config.toml
n_layer = 19
d_model = 160
n_head = 2
n_kv_head = 2
head_dim = 64
d_mlp = 640
vocab_size = 2305
activation = "squared_relu"
norm = "layernorm"
norm_place = "pre"
norm_eps = 1e-05
positions = "rope"
rope_base = 11500.0
rope_fraction = 0.5
qk_norm = false
attn_scale = 0.175
bias = "none"
tie_embeddings = "early"
parallel_block = false
extras = ["some layers without attention", "local attention windows", "gated attention", "exclusive self-attention", "value embeddings", "hashed n-gram embeddings", "a smear gate", "short convolutions", "an embedding shortcut", "capped logits"]
init = "uniform"
init_std_qkv = 0.0395
init_std_o = 0.00642
init_std_up = 0.0395
init_std_down = 0.00642
optimizer = "adam_variant"
lr = 0.000895
beta1 = 0.95
beta2 = 0.99
weight_decay = 0.21
lr_head = 0.00987
grad_clip = 1.0
warmup_steps = 331
schedule = "wsd"
decay_fraction = 0.915
decay_shape = "linear"
final_lr_fraction = 0.0
batch_tokens = [8192, 16384, 32768, 65536]
seq_len = 1024
doc_mask = true
train_tokens = 173800000
steps = 6496
dataset = "wikipedia_en"
Each number is 200 + 20 x the weight over its row's rms, rounded and kept within 0 to 999. Layers, rows and columns count from 0. The size before them is the row's rms in percent of the matrix's.

# layer 8 attention query, 128x160, rms 0.0386, rows 38-58, columns 80-159
093,174,233,204,218,194,193,214,178,209,188,202,213,246,183,191,235,213,193,193,203,174,213,176,213,190,213,214,212,187,209,217,188,212,176,211,189,215,191,188,208,221,196,175,258,192,210,189,185,211,208,199,220,172,206,230,201,216,201,183,185,210,214,213,192,177,212,145,206,200,171,211,213,235,224,227,210,188,210,219,171
083,199,197,188,206,180,215,217,188,222,193,204,205,186,193,184,224,225,165,213,211,184,224,230,170,208,184,203,211,232,196,220,189,203,203,217,201,184,166,183,204,213,219,226,199,196,206,177,185,185,196,156,223,218,214,192,213,186,207,166,200,224,210,217,188,185,206,188,208,191,186,216,206,163,231,190,184,213,204,216,230
089,213,208,197,208,209,170,168,229,157,210,201,184,185,202,205,216,200,203,196,171,188,201,186,226,215,231,184,217,242,191,202,207,191,230,195,198,236,200,208,205,237,195,207,223,204,205,210,217,228,201,223,158,178,206,177,209,170,220,191,196,204,220,194,199,186,197,214,186,182,166,189,178,195,183,216,213,199,217,201,205
100,214,198,182,221,193,200,190,205,200,195,200,222,206,203,208,207,193,210,260,203,198,234,180,201,179,219,210,212,201,185,189,170,202,196,215,212,201,186,182,242,206,207,211,234,199,216,219,185,215,199,174,257,205,211,243,198,204,176,214,218,208,192,197,210,202,208,183,196,188,181,169,186,196,169,187,193,226,208,192,147
097,228,188,180,219,210,186,191,180,177,192,202,221,221,193,220,170,240,190,194,232,198,221,210,220,187,207,233,177,224,214,228,223,223,180,189,181,220,201,208,198,194,214,192,208,208,218,211,220,183,175,191,150,218,185,176,207,213,174,184,175,195,232,167,177,240,203,182,175,215,223,229,227,185,207,189,173,211,207,199,212
090,201,191,188,191,202,187,210,212,208,195,242,202,206,196,180,177,173,214,205,180,193,198,212,192,226,225,209,214,204,201,200,200,191,186,220,189,206,207,221,209,196,251,212,206,177,195,200,209,181,215,212,204,196,185,209,166,182,213,200,211,207,198,217,222,173,180,210,192,173,220,208,218,206,213,181,181,160,185,214,206
097,218,209,195,217,167,198,216,224,195,199,208,198,188,191,200,193,243,165,199,244,210,221,197,205,179,205,201,205,168,225,215,207,220,203,186,231,199,232,166,217,154,222,171,204,184,211,195,216,193,200,167,231,189,199,193,198,195,201,220,207,195,199,215,194,209,218,185,194,176,216,227,239,215,206,214,202,172,195,186,207
087,187,181,212,213,196,194,190,188,210,217,186,226,197,200,232,226,209,212,211,196,189,231,226,207,205,187,190,216,232,222,206,199,176,174,188,216,204,194,199,155,202,182,233,194,221,198,195,204,220,188,173,201,203,210,206,212,215,184,199,178,211,199,194,167,210,199,167,217,250,189,200,178,183,187,220,202,244,180,211,189
089,153,221,210,214,232,169,217,184,187,218,203,174,174,196,204,178,226,224,224,195,190,218,195,220,204,175,197,231,220,236,188,194,167,228,217,187,210,213,205,190,186,187,199,190,210,204,219,230,171,203,209,202,207,195,223,186,187,166,201,192,234,206,195,180,212,183,194,186,197,203,195,210,209,195,200,199,209,180,205,189
094,155,186,214,215,186,204,182,183,189,198,206,179,187,195,209,180,221,230,204,173,219,225,212,211,206,218,198,182,201,237,189,220,179,188,214,207,201,214,190,221,192,194,223,209,198,189,217,193,185,207,179,194,211,201,187,193,183,160,188,176,198,191,237,213,184,193,197,217,218,205,204,231,224,161,203,192,214,194,205,191
099,164,219,203,190,216,214,203,190,204,230,201,188,187,223,240,219,179,199,201,209,221,204,222,222,168,188,211,189,198,178,190,198,196,191,166,199,204,204,193,221,196,185,182,191,204,214,200,192,180,222,206,195,208,195,195,192,221,176,206,218,207,184,178,228,208,210,200,186,165,184,194,194,172,214,178,181,208,160,216,218
099,214,210,173,227,183,201,203,219,205,200,199,224,209,204,181,218,223,195,194,223,193,212,186,226,187,215,213,217,190,198,193,192,217,205,226,215,227,195,167,197,190,225,213,196,188,204,205,211,190,194,166,212,236,200,180,201,201,196,189,172,216,198,200,185,208,212,178,205,180,192,153,215,188,220,224,163,188,199,224,163
077,211,203,178,186,179,202,222,201,204,184,219,228,231,205,175,187,229,231,196,211,211,181,186,172,178,232,211,198,170,211,220,214,218,234,218,207,198,232,209,213,182,240,172,220,146,199,221,174,188,199,209,197,200,182,207,175,208,231,185,200,192,188,215,216,216,190,203,190,171,220,206,236,211,197,180,195,167,216,197,200
121,188,196,182,198,198,240,230,213,227,204,213,215,217,204,203,209,200,188,191,214,188,192,202,193,215,191,217,228,188,184,217,202,205,190,172,164,240,188,195,203,229,183,175,230,174,198,186,208,213,209,203,197,198,214,211,185,196,212,221,175,189,199,213,228,168,209,174,201,222,224,241,225,215,183,180,224,216,199,212,209
095,166,164,185,179,221,234,219,232,192,205,166,207,223,214,208,199,188,194,221,190,204,197,190,225,210,189,218,210,211,203,206,169,180,207,198,188,217,180,219,209,186,182,203,181,204,217,199,181,205,247,201,232,210,201,239,204,196,190,190,205,198,193,196,217,216,215,184,206,217,232,184,183,193,177,202,219,247,205,211,223
104,225,216,205,196,181,177,207,204,175,196,179,228,198,163,179,172,182,154,187,229,189,222,179,229,209,232,188,216,168,187,225,213,207,203,232,206,211,194,168,196,189,212,192,200,200,185,205,184,209,174,178,181,210,221,181,188,206,219,211,181,233,165,235,188,185,193,190,195,180,206,201,202,181,224,229,170,206,176,190,202
099,214,224,206,237,207,180,172,230,171,219,182,237,192,214,202,206,213,203,212,223,222,220,200,183,198,202,221,188,169,244,203,227,177,206,209,196,183,220,168,191,203,213,193,200,221,202,207,181,216,226,185,198,194,195,210,209,198,214,219,193,246,198,205,206,201,216,169,192,181,203,191,190,188,214,193,214,193,210,251,204
086,180,223,192,175,187,217,226,162,212,184,192,200,202,220,229,203,222,183,207,204,176,181,204,168,202,193,176,191,222,231,235,178,194,194,195,211,191,166,178,238,185,194,212,170,210,211,193,195,177,199,219,225,208,222,187,206,202,201,159,190,210,164,202,199,229,202,196,239,185,181,221,186,179,221,222,204,160,208,224,191
077,158,197,222,213,196,221,225,187,218,203,202,208,199,207,216,188,191,220,162,185,197,226,210,206,207,177,208,194,198,204,202,222,219,200,229,159,203,201,238,189,204,212,198,209,217,184,188,190,204,199,207,209,189,188,194,197,205,188,212,192,204,194,257,205,194,206,216,210,201,188,229,229,203,163,217,219,207,175,153,208
098,206,215,191,153,216,198,212,236,184,190,219,173,180,168,177,165,170,202,205,205,198,233,218,217,228,200,214,218,176,208,204,201,214,227,228,214,217,206,189,199,189,212,197,213,194,206,202,232,191,173,190,213,208,172,208,182,224,233,230,206,185,213,190,201,149,191,212,179,176,194,208,192,199,201,213,217,194,216,154,200
090,194,184,214,223,205,226,188,167,169,216,172,204,187,213,226,188,212,202,187,181,216,195,200,202,193,184,191,202,228,213,208,200,175,194,206,188,207,227,225,187,195,197,171,192,212,200,183,204,193,175,207,163,221,204,161,215,195,183,213,209,206,237,212,166,207,186,204,186,245,202,208,198,176,163,203,176,182,202,164,230
# layer 8 attention key, 128x160, rms 0.037, rows 38-57, columns 80-159
095,213,182,246,222,198,171,233,208,180,228,180,183,210,191,221,241,182,204,177,165,216,209,200,219,207,195,190,201,192,215,214,195,212,192,223,184,190,176,210,202,212,219,174,221,212,209,195,189,155,217,192,195,222,172,211,216,188,232,214,200,217,187,230,165,166,224,190,206,203,175,185,194,221,205,203,193,183,177,173,210
093,210,202,181,198,184,188,225,222,212,174,181,238,173,193,204,217,140,204,207,209,199,222,208,203,205,202,187,203,195,156,206,213,204,223,173,183,188,236,192,223,203,194,159,230,182,174,215,204,181,208,233,160,193,202,205,174,212,200,191,196,166,205,193,212,218,195,191,206,221,195,169,213,197,201,214,194,203,193,227,224
086,183,238,205,202,231,194,209,196,209,213,207,208,188,178,211,199,186,193,196,213,199,227,216,173,210,197,219,185,200,212,204,201,215,200,167,185,221,183,213,180,187,210,201,189,222,215,199,240,179,208,197,182,198,194,198,206,199,220,190,172,230,188,175,212,215,238,143,224,176,209,202,219,219,202,220,231,193,194,160,213
101,211,193,239,211,216,248,218,193,212,182,202,169,201,236,215,201,192,181,164,192,193,217,191,210,192,166,195,155,190,204,227,187,197,180,223,173,191,157,176,211,225,189,187,228,201,188,193,192,202,222,195,182,193,219,221,219,191,217,200,193,197,170,219,211,216,197,226,202,194,203,220,177,210,215,201,196,207,166,201,194
101,209,220,162,193,187,214,232,201,208,196,227,194,207,184,200,188,180,232,212,213,192,210,191,211,194,217,209,216,203,197,200,229,191,227,182,174,216,228,177,214,213,210,192,240,185,192,185,173,192,241,183,222,201,223,172,211,170,205,199,190,201,175,227,183,176,208,210,192,229,190,208,208,194,213,188,180,210,183,209,201
087,206,216,204,213,178,189,195,240,194,203,166,209,180,202,210,225,174,178,219,216,185,181,184,204,225,182,219,208,202,189,166,190,202,203,179,204,190,191,199,186,189,206,193,191,211,204,201,210,209,179,192,196,225,222,218,219,235,187,200,216,237,184,180,212,233,177,193,195,194,159,169,239,216,172,203,202,179,186,193,197
102,207,190,205,173,177,208,209,181,217,201,201,190,202,222,184,183,221,205,176,210,174,209,203,239,191,186,190,218,217,169,210,222,208,174,213,188,173,191,168,192,197,210,203,200,197,178,166,187,203,210,226,179,228,192,207,217,198,188,191,186,184,213,206,199,192,235,219,196,216,192,244,177,175,214,211,203,216,229,184,203
076,196,193,167,178,203,205,228,225,202,189,234,207,194,205,179,188,172,235,205,177,220,211,189,196,202,212,181,221,186,189,169,202,184,176,204,210,223,207,224,196,173,200,213,240,188,186,221,215,221,193,188,207,178,191,214,193,193,217,191,216,177,219,201,205,192,186,195,194,204,238,194,211,197,235,202,177,214,211,211,215
088,175,199,222,188,234,176,179,186,198,182,239,179,195,183,199,199,205,215,197,234,221,190,212,190,197,200,208,239,197,222,196,183,207,191,203,183,215,188,215,188,161,182,189,222,222,212,197,187,220,202,192,261,192,211,211,206,199,203,221,178,233,180,166,186,229,191,194,192,189,189,171,210,194,234,226,194,208,207,197,191
093,173,210,230,189,219,206,177,214,185,212,213,184,197,171,231,185,197,204,196,184,207,203,210,224,191,185,210,173,186,207,212,182,184,204,179,211,225,210,215,188,204,190,194,205,226,246,183,182,210,243,175,219,220,188,217,219,228,181,216,185,200,207,206,193,195,208,226,205,203,205,173,225,222,212,205,194,195,180,177,187
101,185,183,197,196,214,217,197,191,201,199,206,192,179,215,216,208,185,208,212,190,179,202,213,212,177,252,204,219,217,202,227,209,224,191,201,236,199,227,251,209,180,184,223,225,207,175,191,193,173,188,192,169,205,197,201,186,201,209,196,210,201,153,185,227,207,203,169,197,201,218,203,208,208,206,199,183,192,177,190,176
101,195,224,177,215,198,222,238,197,214,169,204,184,181,215,188,204,216,181,175,222,195,211,205,200,207,203,183,195,198,217,204,208,202,196,190,218,216,211,167,207,192,225,221,225,180,176,203,184,198,211,195,159,178,211,224,195,186,199,201,176,169,208,245,190,205,205,209,204,197,184,206,192,198,226,171,208,192,184,201,216
076,190,204,231,244,199,181,192,183,215,202,185,183,208,183,215,222,213,168,207,177,188,205,191,189,197,187,208,164,209,219,201,170,213,197,188,219,203,195,197,225,218,234,194,185,216,240,194,182,165,235,210,205,214,216,216,211,187,188,206,201,220,192,217,185,210,201,196,198,208,181,188,182,203,167,179,215,214,182,192,171
113,211,177,206,189,205,217,191,204,178,231,174,214,235,177,193,218,185,212,214,204,186,211,188,184,209,184,205,215,205,184,186,208,196,224,185,170,185,189,212,219,199,184,213,199,196,201,188,208,198,179,212,189,233,205,152,207,215,203,235,219,163,197,158,213,173,186,189,204,215,174,217,241,167,184,210,182,207,194,204,200
105,207,219,197,205,235,187,211,193,199,199,189,207,170,201,176,211,205,218,200,210,223,212,212,185,204,186,203,196,215,242,217,176,181,215,209,201,238,222,179,213,168,208,193,192,171,180,210,198,208,201,208,196,198,201,188,194,212,203,179,201,186,190,179,198,178,191,225,200,192,210,217,232,189,152,221,197,235,180,205,162
102,223,210,178,244,187,209,191,181,200,195,215,172,193,208,195,209,196,169,160,214,186,185,209,195,200,209,182,200,213,203,220,231,198,192,196,215,217,203,164,182,228,221,182,218,178,205,200,191,195,177,187,166,174,229,208,215,183,169,210,192,184,221,225,188,202,239,218,200,237,178,230,160,197,211,170,181,205,219,169,237
091,197,210,194,190,214,218,195,197,238,196,175,165,194,212,193,182,225,226,194,162,192,223,197,205,201,196,182,219,224,263,208,204,197,158,213,207,199,225,199,199,182,206,191,185,200,205,190,180,214,183,211,206,202,178,229,187,193,215,215,186,212,191,196,222,170,218,191,200,181,222,233,160,197,232,193,196,230,212,217,162
092,211,210,218,210,190,171,202,205,194,198,187,199,188,206,227,198,167,182,211,209,211,207,196,167,200,223,198,215,218,188,224,181,208,200,214,217,232,257,206,204,186,210,174,229,176,220,194,197,169,185,210,184,207,186,192,208,200,202,187,189,198,207,204,186,232,209,211,199,204,226,156,188,223,167,193,229,199,185,185,182
077,191,189,200,171,184,216,197,214,178,197,221,205,172,174,219,214,178,204,213,197,190,194,217,173,200,176,198,169,176,180,149,201,215,197,208,206,193,211,222,184,216,196,190,199,217,210,217,206,183,213,150,189,213,191,199,206,220,184,187,197,208,195,202,207,215,223,214,178,212,160,151,229,196,202,178,172,172,218,211,210
104,181,196,194,195,195,189,179,188,177,185,200,188,213,202,186,203,171,188,202,226,178,180,211,254,194,180,190,195,198,212,181,224,184,210,190,204,215,207,188,186,241,185,217,173,221,162,201,204,209,196,216,184,184,234,193,203,196,197,195,200,203,204,184,189,213,221,203,196,225,175,221,199,174,197,215,197,183,212,220,221